{
  "norm_place": "post",
  "init_std_up": 0.0869,
  "lr_head": 0.00703,
  "warmup_steps": 200,
  "decay_fraction": 0.726,
  "doc_mask": true,
  "train_tokens": 464100000
}
Each number is 50 + 15 x the weight over its row's rms, rounded and kept within 0 to 99. Layers, rows and columns count from 0. The size before them is the row's rms in percent of the matrix's.

# down: layer 5 MLP down (transposed), 768x192, rms 0.0533, rows 489-524, columns 96-191
# up: layer 5 MLP up, 768x192, rms 0.0916, rows 490-525, columns 96-191
down489 107:38 31 50 34 51 43 69 52 67 27 62 55 39 47 55 61 46 60 25 24 58 61 38 30 62 55 66 47 48 72 59 58 79 54 28 39 41 71 42 67 36 46 39 56 38 46 54 45 51 47 44 77 34 45 92 78 29 35 26 78 60 26 65 80 52 47 58 44 52 51 66 51 35 00 38 26 51 45 63 25 16 55 36 50 48 68 47 51 54 40 45 57 32 64 38 62
up490 097:50 52 45 56 47 56 72 51 56 35 59 74 67 44 33 04 54 48 60 57 55 72 73 66 55 62 45 55 67 67 54 71 22 38 65 46 25 62 74 57 38 79 48 23 45 37 72 66 58 59 71 56 71 46 38 42 52 38 31 26 45 45 26 31 34 72 57 65 49 34 41 50 69 60 26 45 46 68 58 23 64 46 60 37 27 48 68 53 48 35 66 69 39 55 26 36
down490 101:85 43 43 64 21 56 75 36 25 57 65 70 93 35 51 81 66 33 33 32 57 35 56 60 54 32 70 43 09 48 45 69 52 34 64 56 37 32 50 62 66 52 38 41 63 53 35 41 12 41 27 42 65 66 32 52 58 54 46 08 49 24 63 51 33 54 59 47 40 60 80 34 40 61 67 38 23 64 56 38 31 49 68 49 37 40 40 36 22 38 65 49 75 78 69 52
up491 103:31 35 53 34 60 68 72 49 50 50 58 67 41 41 54 71 48 46 87 43 52 37 56 59 72 36 23 52 42 74 51 38 56 64 35 85 45 56 38 70 60 42 52 35 36 71 31 84 27 30 36 34 28 44 38 44 42 23 40 51 46 45 63 35 39 50 41 49 51 57 65 78 30 64 44 70 85 31 55 56 42 67 41 46 42 36 43 65 55 44 23 34 56 54 79 49
down491 105:68 36 64 62 72 36 64 59 41 47 56 38 36 60 66 49 27 32 79 45 35 67 25 46 48 41 54 46 25 34 44 83 49 36 74 40 36 59 47 52 56 33 54 36 43 75 60 58 48 22 54 25 43 71 65 53 41 74 30 74 37 52 58 55 64 48 79 28 35 42 31 41 49 45 37 72 44 58 08 68 66 48 49 47 56 48 49 74 61 82 31 50 27 08 65 36
up492 106:65 55 47 26 29 82 51 51 59 66 41 43 58 54 10 33 40 63 75 57 83 42 56 48 10 25 44 47 26 32 64 64 60 49 38 45 36 56 52 86 62 88 53 43 57 35 75 54 41 64 66 59 10 65 47 62 27 68 61 69 29 73 60 88 34 56 53 64 70 37 59 67 43 74 57 51 38 53 54 37 49 67 57 47 66 36 34 53 59 29 53 46 55 30 71 51
down492 108:54 24 50 86 47 47 35 46 44 66 74 45 56 45 37 47 80 45 50 41 65 42 64 53 64 45 31 40 62 55 62 17 59 44 30 47 31 42 78 50 64 63 24 66 33 49 49 60 36 26 15 39 38 54 54 68 34 56 51 53 38 46 56 76 56 71 68 50 64 47 48 54 59 44 69 45 34 47 44 47 50 51 29 44 53 67 76 39 51 61 38 49 39 52 63 36
up493 096:35 51 08 27 45 61 56 54 51 49 46 51 46 53 68 38 58 40 57 49 59 39 50 61 67 44 63 33 60 30 51 71 39 29 38 76 48 57 51 21 43 37 43 61 25 55 38 42 44 63 55 64 37 25 67 57 57 50 75 71 49 42 47 52 56 55 22 62 56 50 62 51 78 38 84 62 69 56 52 62 46 67 60 56 61 76 62 55 50 33 79 71 28 43 25 53
down493 102:78 45 63 53 48 65 58 60 48 56 57 45 56 75 49 47 35 18 65 63 50 57 72 40 55 54 39 19 47 72 44 57 45 65 66 54 48 48 55 35 64 34 53 49 47 62 56 60 34 50 61 50 46 25 47 52 55 50 17 19 71 53 29 38 21 46 69 29 61 77 68 73 62 60 53 74 54 55 69 70 73 61 27 47 33 64 51 34 71 46 39 35 47 28 25 49
up494 088:53 61 40 38 71 37 67 56 38 57 61 49 72 39 57 68 38 55 27 26 68 53 07 28 53 41 53 60 56 49 47 26 69 34 45 77 55 56 44 72 55 73 59 44 77 48 66 37 41 54 70 53 73 53 48 40 41 61 38 87 27 41 69 57 58 55 21 49 50 41 39 60 33 83 71 39 42 44 53 55 37 73 43 56 36 54 59 46 50 49 31 12 41 37 59 47
down494 079:60 19 53 32 78 23 63 49 50 24 77 62 54 49 38 42 30 48 70 61 33 62 16 51 39 31 42 73 47 58 40 30 53 65 24 62 45 39 60 54 53 61 40 70 75 55 51 21 59 41 76 50 42 57 49 52 42 58 67 38 99 45 48 52 57 67 49 65 61 66 54 46 53 28 64 62 64 34 52 44 44 43 42 45 76 54 62 43 49 41 53 72 43 63 25 38
up495 095:43 55 37 53 48 73 44 62 51 42 64 57 46 63 61 29 36 48 58 67 55 59 14 30 51 67 47 37 62 39 62 29 52 37 63 88 34 60 50 22 56 42 18 42 41 65 64 44 55 23 69 54 53 41 41 72 43 25 57 46 62 27 36 70 42 43 25 60 61 39 78 53 54 58 54 49 67 41 60 33 41 67 62 74 39 40 38 61 61 75 27 78 63 81 20 40
down495 097:62 61 43 50 80 26 61 07 46 47 29 43 38 44 53 53 47 70 34 64 49 46 61 35 28 36 31 57 32 64 49 70 36 21 42 38 44 71 59 41 46 57 58 38 63 58 59 60 23 46 55 08 27 44 67 29 51 49 53 39 67 47 59 69 36 29 58 60 64 23 38 48 37 62 48 45 61 51 56 26 56 72 25 54 63 31 42 71 37 57 59 34 53 66 67 53
up496 100:33 70 61 33 57 53 74 54 52 56 59 45 56 66 47 53 66 57 64 51 44 26 59 42 66 64 54 51 48 39 41 74 77 24 80 53 42 36 64 62 18 25 58 55 38 42 72 78 43 71 54 22 58 48 56 26 95 35 71 79 45 40 54 48 69 52 67 42 39 72 27 58 42 61 41 32 48 49 48 62 32 53 62 73 33 45 45 58 36 65 56 44 20 76 68 22
down496 098:65 37 67 53 50 57 55 58 88 43 58 52 44 49 34 26 40 70 57 34 66 57 46 56 37 78 38 46 50 68 31 20 57 51 40 22 70 43 56 22 74 67 70 73 35 43 66 24 80 49 76 56 59 47 40 53 58 54 57 65 35 41 58 40 64 59 17 31 56 72 52 54 37 53 36 52 50 74 37 41 54 60 66 64 68 58 15 54 58 62 29 14 52 27 32 57
up497 108:26 68 35 38 57 44 41 64 58 55 69 31 35 44 62 14 41 60 51 53 30 22 72 52 62 41 55 53 43 77 47 41 73 42 31 63 70 57 58 63 50 48 51 58 44 53 33 62 60 57 56 60 53 28 56 52 47 49 43 58 10 52 65 44 34 41 70 24 62 51 46 48 19 73 26 64 29 29 64 71 82 39 38 64 34 41 53 55 48 27 40 63 54 37 58 25
down497 110:88 47 56 50 38 40 53 29 29 47 59 40 44 68 72 34 42 67 35 24 42 48 31 37 37 41 80 40 52 46 54 51 34 41 72 46 63 53 37 42 64 56 57 46 25 26 44 63 52 43 42 51 41 57 62 44 44 89 62 63 41 35 42 83 80 42 53 54 52 36 44 49 54 47 67 55 61 65 52 60 39 62 75 26 57 53 45 43 60 38 63 53 99 47 65 49
up498 101:67 43 43 47 66 48 60 44 44 33 25 35 47 43 69 51 53 57 67 51 23 28 48 57 44 73 55 43 18 72 74 53 48 56 55 54 43 47 63 50 69 74 43 43 52 42 22 56 70 54 49 51 14 53 58 55 41 66 25 60 77 69 45 77 31 39 22 30 48 52 47 43 26 51 63 45 26 37 44 38 57 38 51 46 44 28 43 32 34 55 46 54 62 43 61 44
down498 104:10 67 70 39 34 47 56 47 34 53 44 30 65 31 56 48 67 57 15 51 39 69 44 55 67 40 44 56 45 51 30 34 65 48 63 68 29 39 43 50 68 13 35 66 31 49 46 40 59 84 38 33 61 27 39 30 43 56 52 30 39 30 43 61 51 26 43 31 47 61 75 47 41 39 42 73 73 51 44 63 28 18 57 45 55 64 69 68 55 54 55 28 68 61 57 44
up499 104:51 57 52 34 46 66 36 41 43 20 44 52 40 49 64 46 51 53 50 52 70 16 46 62 51 31 66 14 66 69 44 44 04 49 67 45 43 56 57 48 67 61 27 65 53 50 45 35 23 62 69 50 44 45 53 34 58 67 43 41 39 36 55 58 61 72 44 51 57 35 49 35 41 56 48 63 54 61 48 44 59 64 69 40 81 57 35 60 90 47 49 34 53 52 71 48
down499 098:76 63 51 49 41 72 34 47 50 39 58 50 61 54 67 75 54 40 26 36 64 66 74 59 42 41 64 54 55 52 40 49 44 61 64 48 34 50 33 74 64 72 51 37 79 54 38 44 75 39 44 48 44 43 48 53 44 43 36 58 55 45 28 65 66 43 19 53 38 45 61 43 37 56 29 60 35 30 64 68 65 58 29 38 60 44 47 54 71 65 50 33 59 50 29 33
up500 105:53 43 40 57 42 62 62 37 34 40 52 55 70 67 59 54 34 71 26 47 61 45 56 58 36 56 38 60 56 26 28 68 45 56 47 60 36 40 59 32 37 27 27 13 50 35 62 74 45 58 40 54 59 78 49 51 68 50 46 46 51 76 46 27 43 47 44 44 70 81 50 56 59 53 83 36 51 53 73 49 69 41 52 64 38 63 53 36 56 64 34 49 36 40 53 41
down500 110:81 58 59 67 74 46 39 66 48 54 25 44 39 41 43 50 24 44 27 72 62 53 42 68 81 67 39 60 81 67 52 50 58 36 48 58 55 67 62 31 32 38 49 47 57 63 48 59 56 66 43 82 60 39 57 39 49 47 35 23 55 30 54 33 57 38 69 57 20 57 34 45 42 43 55 60 24 51 68 48 45 42 54 27 43 58 72 40 48 29 62 54 54 41 57 53
up501 087:70 39 40 57 30 44 60 13 44 73 44 65 80 56 53 60 59 62 39 29 31 31 36 56 69 41 50 41 54 28 57 34 52 32 51 55 77 48 46 65 26 47 51 63 57 32 33 43 53 53 28 47 33 64 39 24 59 81 42 38 27 42 41 42 41 36 37 47 52 48 72 53 29 32 35 64 56 43 29 18 50 63 47 20 23 66 64 37 64 57 36 43 52 61 71 50
down501 085:56 25 57 55 38 83 49 41 51 62 70 50 35 36 70 56 51 59 39 45 52 29 25 41 38 44 32 66 40 58 48 48 27 38 42 34 37 56 87 35 40 47 40 76 34 43 50 71 37 42 63 36 39 50 78 36 25 41 55 78 56 67 90 55 60 50 53 46 76 29 67 25 51 59 46 72 62 34 60 59 18 34 65 53 75 52 30 48 35 74 46 60 45 73 57 42
up502 104:49 42 52 68 69 39 31 51 48 57 67 42 60 42 49 50 36 49 46 31 69 75 37 35 26 55 59 73 48 58 64 50 36 24 40 54 34 62 50 53 49 56 59 41 52 68 46 63 34 24 37 48 46 89 52 53 43 55 25 76 58 56 67 42 60 79 34 46 37 57 58 59 61 63 63 51 46 71 44 73 55 40 55 44 56 54 62 57 59 67 66 47 35 43 37 29
down502 108:47 77 32 23 52 36 67 57 58 62 48 46 72 38 66 38 59 30 48 57 50 58 26 30 37 54 50 30 70 66 32 82 50 39 59 38 49 69 36 80 47 48 38 44 64 49 37 20 69 62 50 68 54 32 67 34 43 54 71 41 41 46 49 29 61 56 32 57 30 37 47 45 50 61 58 43 54 35 53 49 25 51 49 60 35 33 70 72 48 61 43 84 64 63 61 54
up503 101:50 59 61 49 42 59 50 64 32 20 63 17 60 61 46 46 67 57 31 89 57 45 54 63 31 77 61 67 45 53 42 74 34 53 52 53 24 57 58 46 53 54 62 55 58 29 52 39 47 59 67 49 65 55 35 23 58 42 39 40 31 59 42 41 59 69 58 26 47 57 65 43 69 68 26 67 37 43 43 51 47 38 61 44 59 50 42 67 29 52 48 48 26 58 56 50
down503 103:39 52 66 97 77 48 52 46 41 58 55 62 33 47 36 27 47 40 47 71 65 44 33 50 59 45 87 33 71 29 38 59 52 47 77 49 58 61 61 92 40 54 36 32 71 70 83 25 48 34 52 55 44 34 47 56 42 59 58 61 56 65 38 58 26 62 31 45 46 65 40 33 47 62 54 50 32 66 45 44 43 38 55 56 56 56 67 37 71 40 66 69 41 49 54 30
up504 110:54 42 67 58 40 72 40 60 35 73 51 45 70 65 59 30 41 55 50 39 92 39 39 46 52 25 69 57 54 61 47 43 47 45 83 70 36 34 39 71 38 73 42 53 56 29 38 41 48 64 68 67 24 37 33 11 55 41 40 51 37 28 46 46 42 68 43 36 74 58 60 57 56 31 38 65 77 38 70 57 08 63 41 32 67 50 55 74 51 50 72 38 02 36 58 39
down504 107:42 52 38 55 57 48 49 75 24 66 57 44 39 33 41 57 74 67 63 37 66 58 55 44 32 42 36 00 66 57 67 28 82 44 44 46 68 43 71 72 51 41 57 51 30 51 59 45 27 30 54 28 43 47 64 57 65 39 64 68 63 49 62 73 27 36 69 52 33 58 63 69 39 62 45 27 53 63 57 43 62 45 48 55 61 38 46 39 88 37 72 80 33 37 52 34
up505 104:38 54 44 70 44 56 54 50 29 48 57 29 52 46 48 73 63 59 60 74 45 68 46 17 27 55 49 58 45 41 52 18 21 22 19 25 43 29 70 28 32 65 55 49 55 57 46 52 46 71 33 25 53 55 50 47 58 36 63 36 69 80 45 48 43 64 43 47 39 61 39 44 53 38 36 52 34 74 47 34 39 75 57 31 58 32 43 66 47 46 59 73 22 76 54 74
down505 096:82 60 08 34 56 40 52 37 49 35 48 69 73 58 41 39 28 72 47 68 30 63 63 55 06 64 52 60 44 60 54 53 15 43 29 37 21 49 51 70 76 56 50 72 63 42 40 71 58 77 39 36 52 46 60 51 62 34 62 48 39 37 30 34 57 57 51 47 49 18 53 28 61 46 70 57 58 39 56 62 51 32 47 62 53 41 45 54 49 67 53 56 38 65 40 61
up506 091:45 45 43 48 45 52 49 31 35 31 63 54 34 40 41 75 36 36 34 52 48 55 14 63 36 85 58 60 43 55 56 66 32 56 53 70 56 59 37 55 43 80 56 59 40 74 57 74 73 43 55 63 45 44 62 80 60 56 72 20 53 59 83 51 29 60 53 90 28 51 54 74 67 60 42 38 41 27 35 28 26 59 63 71 52 15 52 51 47 49 68 52 61 70 63 46
down506 091:47 50 37 60 57 59 68 68 78 41 47 52 40 81 45 52 52 43 52 54 44 46 86 52 58 20 24 56 44 77 50 44 68 55 55 48 36 71 65 45 45 30 25 19 41 82 46 26 49 38 56 71 45 42 63 44 57 47 65 55 50 47 47 49 71 53 50 61 55 70 68 67 59 60 41 66 48 38 73 51 63 54 39 58 60 39 60 29 81 41 47 37 33 22 55 50
up507 102:56 32 57 43 49 53 77 31 72 38 35 57 49 66 22 50 45 52 68 61 84 51 73 28 60 36 52 40 24 79 46 50 38 64 51 47 72 26 65 45 32 56 50 71 68 53 26 60 69 44 43 48 64 67 48 46 36 76 38 50 49 75 33 58 15 35 62 53 39 61 52 56 53 50 40 57 14 74 45 38 59 66 67 40 54 70 37 33 58 33 48 61 26 41 51 38
down507 107:15 41 57 46 16 70 53 68 37 51 43 53 41 42 23 46 46 29 37 38 32 43 52 73 42 62 18 42 56 29 50 55 55 44 31 43 55 59 44 53 42 49 48 42 51 74 46 48 61 25 24 56 83 64 40 70 53 96 37 54 51 44 45 34 57 59 67 62 72 57 66 66 59 56 47 30 72 53 60 63 44 39 68 56 42 25 48 70 44 41 48 71 64 64 49 26
up508 098:63 62 72 52 59 59 48 38 42 26 35 41 44 41 44 40 41 48 59 63 42 66 65 49 50 30 53 56 53 63 28 19 44 52 56 39 27 71 51 39 44 43 50 76 54 68 61 86 58 23 63 55 62 39 59 43 20 22 55 50 48 49 63 74 51 41 71 28 51 43 50 66 59 56 59 22 55 71 51 50 52 65 70 36 73 26 58 50 55 45 41 84 65 58 71 86
down508 089:64 47 51 34 45 29 33 69 61 41 48 54 49 74 42 26 32 27 64 48 75 67 78 54 25 47 51 43 49 43 55 49 42 51 51 43 49 35 82 80 57 53 45 51 38 54 39 48 76 47 20 66 43 80 71 51 45 47 37 40 58 63 38 52 25 74 45 71 47 49 42 58 37 66 37 71 37 74 50 54 49 40 44 32 37 42 50 45 67 33 72 32 29 50 68 58
up509 105:27 64 31 49 57 29 40 55 55 58 50 43 59 53 48 44 67 55 18 30 63 54 68 29 72 16 72 43 31 31 23 30 66 46 52 59 82 47 10 62 31 53 28 50 45 48 50 28 43 30 38 57 64 28 61 43 68 70 68 44 38 70 48 50 51 60 60 29 56 60 57 32 62 48 39 44 59 53 48 32 25 61 55 45 37 67 33 50 61 56 79 56 42 68 29 43
down509 110:63 72 40 63 73 55 42 70 62 35 50 41 44 45 70 47 44 70 33 69 51 38 60 67 41 62 70 73 35 29 48 36 59 44 43 49 48 41 54 89 44 56 51 40 37 75 61 19 40 80 53 54 61 42 50 60 35 58 53 35 98 33 60 66 63 39 61 34 40 45 56 55 50 49 75 47 44 34 30 37 52 49 26 60 62 86 81 61 37 31 45 54 50 59 39 54
up510 101:40 45 50 55 59 61 65 46 60 64 72 49 33 52 27 54 62 45 39 54 38 46 36 28 41 29 54 56 17 35 57 43 57 80 60 53 53 65 54 28 21 65 39 42 64 56 76 65 46 41 44 54 43 08 50 17 48 60 61 83 34 65 49 70 77 32 28 46 38 42 40 62 49 37 38 59 57 43 46 42 59 09 39 39 46 55 38 43 18 80 62 73 40 52 49 59
down510 104:50 44 57 51 48 52 67 27 53 37 73 54 66 48 50 49 38 39 68 52 63 65 73 69 34 59 52 59 65 63 57 50 36 41 40 33 61 51 69 59 90 31 42 63 59 45 60 37 41 31 42 20 56 62 63 61 50 37 37 43 44 34 14 79 50 32 62 49 17 38 58 60 34 44 53 51 41 43 49 23 42 52 88 54 69 32 74 37 60 42 62 45 52 72 63 34
up511 082:30 37 42 63 54 51 53 45 19 79 46 44 25 40 23 47 49 47 49 54 30 39 42 57 44 35 60 50 52 60 45 52 59 30 60 31 39 35 38 46 33 39 86 49 72 43 32 33 36 42 69 42 49 61 36 70 59 44 38 74 61 55 43 37 63 79 68 28 54 63 38 35 63 43 44 33 12 80 17 47 37 43 52 45 47 63 33 50 55 74 53 29 38 36 60 48
down511 083:72 64 75 46 82 44 59 32 65 79 66 48 57 35 36 50 15 33 64 35 32 46 48 60 40 54 41 24 29 54 47 38 30 30 47 40 60 35 60 54 37 52 68 64 30 42 49 65 19 40 48 48 47 62 43 65 67 40 62 70 45 74 48 41 39 74 78 33 50 40 53 45 77 42 59 58 47 73 19 52 36 46 55 24 58 37 56 30 34 36 34 34 82 31 60 46
up512 106:64 37 33 35 42 66 64 68 29 40 53 52 38 44 36 51 40 60 53 58 42 50 43 31 52 52 43 55 48 58 69 38 40 36 54 79 25 40 41 56 45 48 51 60 48 57 50 15 40 46 54 52 43 53 32 26 72 61 39 37 63 62 27 72 44 57 38 48 45 69 30 95 60 39 75 57 81 32 58 82 61 68 51 67 71 27 50 59 38 54 40 40 51 69 52 39
down512 098:24 56 41 61 66 63 62 82 42 87 68 69 48 65 53 53 50 15 52 60 30 42 49 54 72 42 48 58 39 25 46 57 59 61 62 48 49 69 42 30 63 58 54 34 64 64 61 47 29 58 58 62 45 65 62 77 66 48 69 45 44 35 61 55 65 82 60 49 46 37 66 41 62 78 53 19 61 39 48 53 42 49 58 28 41 78 41 67 51 52 55 24 50 59 53 55
up513 109:36 69 47 59 43 54 36 53 49 56 57 68 34 24 67 27 56 31 45 51 85 28 57 47 40 67 48 52 59 55 49 35 65 72 38 36 35 44 47 46 41 36 56 61 50 41 44 73 51 39 40 41 43 75 52 29 64 49 26 72 57 56 38 44 54 49 73 70 70 64 01 43 30 49 37 70 15 39 45 47 32 44 72 50 65 35 72 43 41 52 63 54 39 57 31 47
down513 107:57 53 61 28 58 57 34 44 69 38 68 41 75 44 29 54 74 59 46 47 50 59 36 84 34 69 60 36 67 28 55 54 80 45 31 57 33 38 32 57 67 62 25 36 33 64 58 55 43 29 23 55 77 30 32 51 61 43 47 62 57 43 62 94 57 53 34 26 47 54 28 43 37 52 52 53 55 67 81 88 45 58 58 68 43 51 57 43 36 32 18 33 32 18 62 23
up514 096:62 63 53 54 30 49 66 60 53 25 53 73 29 43 39 47 45 71 68 55 41 53 34 20 41 69 44 77 29 55 66 60 44 24 59 46 51 49 42 68 53 50 65 36 66 49 60 47 12 60 73 48 57 57 70 30 58 39 61 33 34 60 69 67 59 41 62 79 48 62 41 60 91 29 45 50 55 61 38 44 49 64 54 30 75 52 60 53 73 23 42 37 87 43 35 63
down514 100:69 07 55 48 45 78 79 50 60 32 33 43 60 46 59 18 72 35 50 33 45 32 52 42 59 56 59 56 55 61 52 20 41 42 20 37 52 38 44 47 37 49 61 42 55 51 50 91 38 48 68 51 42 47 47 71 51 18 61 66 27 36 73 61 70 51 66 38 61 45 69 48 54 47 33 46 72 38 63 60 52 55 31 74 64 60 39 58 45 44 31 45 62 81 54 41
up515 106:26 60 45 53 65 39 63 70 47 42 46 59 62 66 55 51 60 47 61 57 14 46 88 42 55 26 67 51 69 64 57 69 43 47 80 35 28 60 63 58 93 63 43 64 74 38 60 48 39 68 50 29 14 58 40 73 59 56 60 42 40 30 31 68 27 57 47 48 52 66 69 52 52 57 40 59 45 52 61 35 26 07 71 83 35 43 68 49 65 68 33 51 35 53 23 36
down515 112:62 41 47 55 62 41 27 48 69 66 48 38 80 59 75 30 53 63 45 52 33 42 44 37 10 54 51 55 63 82 34 36 64 26 41 44 54 62 54 33 08 33 56 52 38 63 72 48 56 61 20 50 45 20 55 50 63 35 41 47 39 72 61 45 58 52 52 40 43 43 48 31 39 34 78 52 48 57 61 58 46 56 45 41 73 53 36 71 37 39 59 46 65 57 57 49
up516 073:42 38 42 66 62 64 30 23 65 68 35 65 47 42 67 49 30 35 60 21 61 67 51 49 52 43 54 54 64 29 20 74 60 68 39 62 57 35 48 27 36 47 25 40 47 23 37 49 37 51 51 41 48 66 50 64 57 78 47 30 24 42 65 44 53 66 27 62 45 66 60 52 55 63 39 59 49 67 52 44 56 49 38 48 43 53 47 71 80 76 47 40 52 11 33 49
down516 071:52 24 32 28 57 63 34 26 44 53 55 68 52 47 76 64 40 14 61 33 52 64 47 43 53 51 47 43 75 24 52 48 52 26 38 49 63 38 73 45 20 75 39 29 70 56 76 37 66 65 73 73 62 61 76 36 76 46 72 66 54 32 48 59 48 22 52 63 55 39 50 39 39 29 68 24 66 86 56 83 66 43 45 41 39 71 43 27 57 57 47 49 26 49 49 32
up517 109:38 76 42 40 19 63 38 42 53 45 41 26 58 55 45 45 21 21 56 64 54 79 48 64 44 75 40 42 47 41 46 57 59 76 35 70 59 32 33 38 50 58 37 45 55 77 49 43 78 04 42 48 32 58 45 44 72 66 62 37 29 46 60 72 52 45 39 34 57 35 50 80 21 28 55 45 67 53 53 52 48 39 38 67 52 31 43 65 57 11 59 69 50 39 55 77
down517 108:63 33 46 60 28 54 49 51 50 38 40 39 82 48 59 68 54 53 48 31 49 50 29 60 55 42 38 21 67 47 41 52 41 29 43 70 49 54 35 34 65 63 65 30 44 46 55 08 56 45 39 43 62 33 57 63 43 34 42 68 37 36 53 64 79 41 50 49 64 35 60 51 53 61 36 55 40 54 59 77 85 68 44 47 23 47 40 69 34 42 53 40 14 49 26 60
up518 098:60 77 59 69 77 75 33 40 32 45 42 28 38 57 64 62 50 75 59 49 33 44 61 78 39 14 70 37 34 41 44 43 32 75 39 58 25 27 61 69 71 49 53 43 50 37 59 65 67 72 66 39 63 54 43 43 38 33 71 52 52 67 74 71 85 78 53 47 49 48 77 57 26 63 65 32 42 52 61 53 45 76 54 25 52 58 38 32 48 25 19 38 45 48 43 40
down518 102:40 50 49 54 37 59 51 34 34 12 38 52 35 29 34 55 64 75 47 63 35 41 41 54 37 20 65 44 63 36 47 34 29 66 23 63 39 48 45 19 58 91 60 32 56 60 34 69 69 41 55 63 62 50 36 54 14 54 69 31 53 44 61 62 34 25 50 45 38 46 66 34 43 45 38 36 73 33 36 88 78 44 60 55 35 28 43 71 85 57 33 87 36 49 63 57
up519 088:49 46 57 31 49 61 15 46 50 70 79 49 45 50 47 64 39 70 39 34 27 47 42 56 59 45 65 60 29 44 32 29 41 44 53 55 60 45 35 47 77 55 44 67 60 51 62 75 67 51 50 62 68 64 74 64 75 32 40 49 39 45 36 64 29 60 40 47 36 25 46 62 78 51 42 52 69 71 17 38 60 45 41 65 42 42 40 59 57 54 44 50 50 38 21 32
down519 088:39 48 49 57 53 61 73 63 74 57 29 18 60 62 38 62 51 40 49 41 85 63 50 29 37 37 51 53 47 66 67 44 49 30 51 24 53 62 54 22 58 84 47 32 39 39 58 81 45 24 40 50 89 46 22 32 55 39 53 62 40 50 60 26 54 56 30 27 44 75 20 49 54 53 38 65 48 39 64 49 43 30 63 23 80 54 43 66 61 34 40 47 28 52 66 29
up520 108:70 43 35 44 56 68 50 38 68 62 78 61 33 98 23 59 36 57 61 63 56 38 44 62 75 36 34 44 40 36 82 30 30 54 61 50 31 61 51 52 63 77 35 38 60 60 49 63 48 55 77 67 33 45 55 50 34 45 46 56 58 45 42 56 40 44 23 45 56 37 24 31 48 74 53 46 47 52 61 47 62 57 46 30 39 61 28 29 39 34 61 63 29 50 45 57
down520 107:54 35 63 46 67 37 55 71 51 64 21 58 37 45 40 55 55 53 49 73 23 55 45 43 90 36 54 68 54 32 30 48 58 60 41 72 57 19 62 59 53 48 42 57 24 35 53 57 49 66 12 71 53 41 52 64 32 46 35 58 36 49 83 41 63 49 63 27 61 61 31 53 43 60 51 72 47 42 18 49 55 40 40 63 55 56 41 34 59 56 47 37 64 74 40 48
up521 108:49 90 36 77 33 31 56 45 50 32 47 51 77 41 80 51 19 35 56 46 43 56 32 30 47 67 58 59 50 26 55 56 36 62 34 44 67 48 48 34 60 75 55 34 33 45 63 69 55 35 69 57 50 41 52 61 71 52 54 17 63 38 60 39 24 53 53 22 25 40 44 59 30 42 77 61 31 15 42 50 50 40 57 55 35 64 64 58 33 35 64 58 32 37 57 43
down521 100:55 42 43 75 32 36 26 63 39 38 50 52 58 35 79 51 41 49 32 32 29 48 48 51 60 53 46 44 46 81 58 37 36 48 68 44 36 44 64 56 63 50 33 73 46 39 61 40 48 73 64 57 45 49 73 43 52 19 41 95 50 57 26 34 21 70 19 51 66 36 24 58 27 53 62 49 52 21 50 45 30 64 28 46 54 59 48 61 19 60 73 47 48 48 54 71
up522 098:71 69 32 64 53 62 44 66 48 36 33 31 61 34 61 46 26 31 45 61 52 63 31 62 67 41 44 65 50 49 61 48 81 59 65 42 48 52 44 38 99 69 49 68 47 52 43 45 80 48 41 22 60 68 60 58 60 53 51 45 45 29 59 37 74 55 58 29 62 52 59 59 28 56 28 50 70 30 42 71 37 42 62 62 78 52 55 43 32 36 50 66 70 59 60 37
down522 102:34 38 39 59 44 68 44 43 60 55 50 59 08 52 76 72 55 60 45 57 60 34 69 40 37 66 52 46 74 58 26 47 39 64 52 46 60 62 56 63 30 57 51 56 56 43 44 78 63 61 32 73 58 74 36 59 17 28 53 50 48 53 40 58 46 68 64 38 52 54 63 32 49 61 53 35 81 49 67 53 47 40 52 45 46 35 50 57 29 44 12 42 53 33 60 46
up523 095:38 69 59 52 63 77 57 33 11 36 34 43 49 60 60 42 42 66 63 47 85 48 35 59 47 53 48 57 36 45 45 64 27 60 45 54 33 45 53 39 61 60 39 53 50 47 26 40 62 74 62 61 30 42 60 52 16 68 90 77 32 55 65 31 37 40 61 65 45 42 61 51 55 46 25 37 26 60 69 70 37 38 76 31 46 64 33 44 35 29 29 54 33 70 49 65
down523 103:26 32 57 49 47 58 66 61 51 36 38 35 47 41 28 52 62 47 38 40 57 46 62 43 33 67 30 63 53 36 69 21 63 21 39 51 64 28 51 43 52 35 47 49 38 52 48 38 73 53 39 42 46 24 27 48 33 57 73 44 72 60 65 72 83 47 37 25 46 57 67 37 55 42 49 49 49 57 50 41 55 41 33 74 66 41 50 52 33 52 30 52 26 07 15 45
up524 113:35 68 24 76 45 39 39 67 57 46 53 86 65 59 67 14 48 49 53 57 69 58 74 55 44 49 49 41 28 58 24 40 54 28 34 40 56 42 11 67 47 57 59 57 56 24 34 28 29 53 65 61 41 77 29 36 77 60 59 56 52 40 61 59 27 49 58 19 37 54 38 59 53 41 36 62 41 28 30 57 49 46 73 56 40 52 50 69 41 39 65 67 76 52 50 59
down524 112:48 33 52 14 52 45 64 34 25 78 44 50 71 60 61 55 50 43 20 43 37 18 48 40 56 43 60 61 42 42 47 70 55 54 60 56 59 35 55 53 55 62 48 74 54 40 60 52 00 45 72 48 42 53 60 44 41 48 66 62 52 43 35 39 48 58 58 61 60 35 49 34 40 28 56 45 55 75 65 47 57 67 52 38 32 81 46 56 51 74 48 48 49 39 63 67
up525 106:47 49 38 44 47 48 69 29 62 33 53 66 56 55 23 32 28 65 57 61 50 31 40 54 45 50 60 66 73 58 54 42 78 51 19 59 32 36 40 40 62 46 55 51 22 82 60 26 51 30 50 35 46 53 49 20 43 48 51 54 70 45 93 55 42 42 37 45 53 36 46 50 83 73 67 35 47 60 51 53 41 40 81 65 29 68 54 48 58 31 72 72 70 18 55 36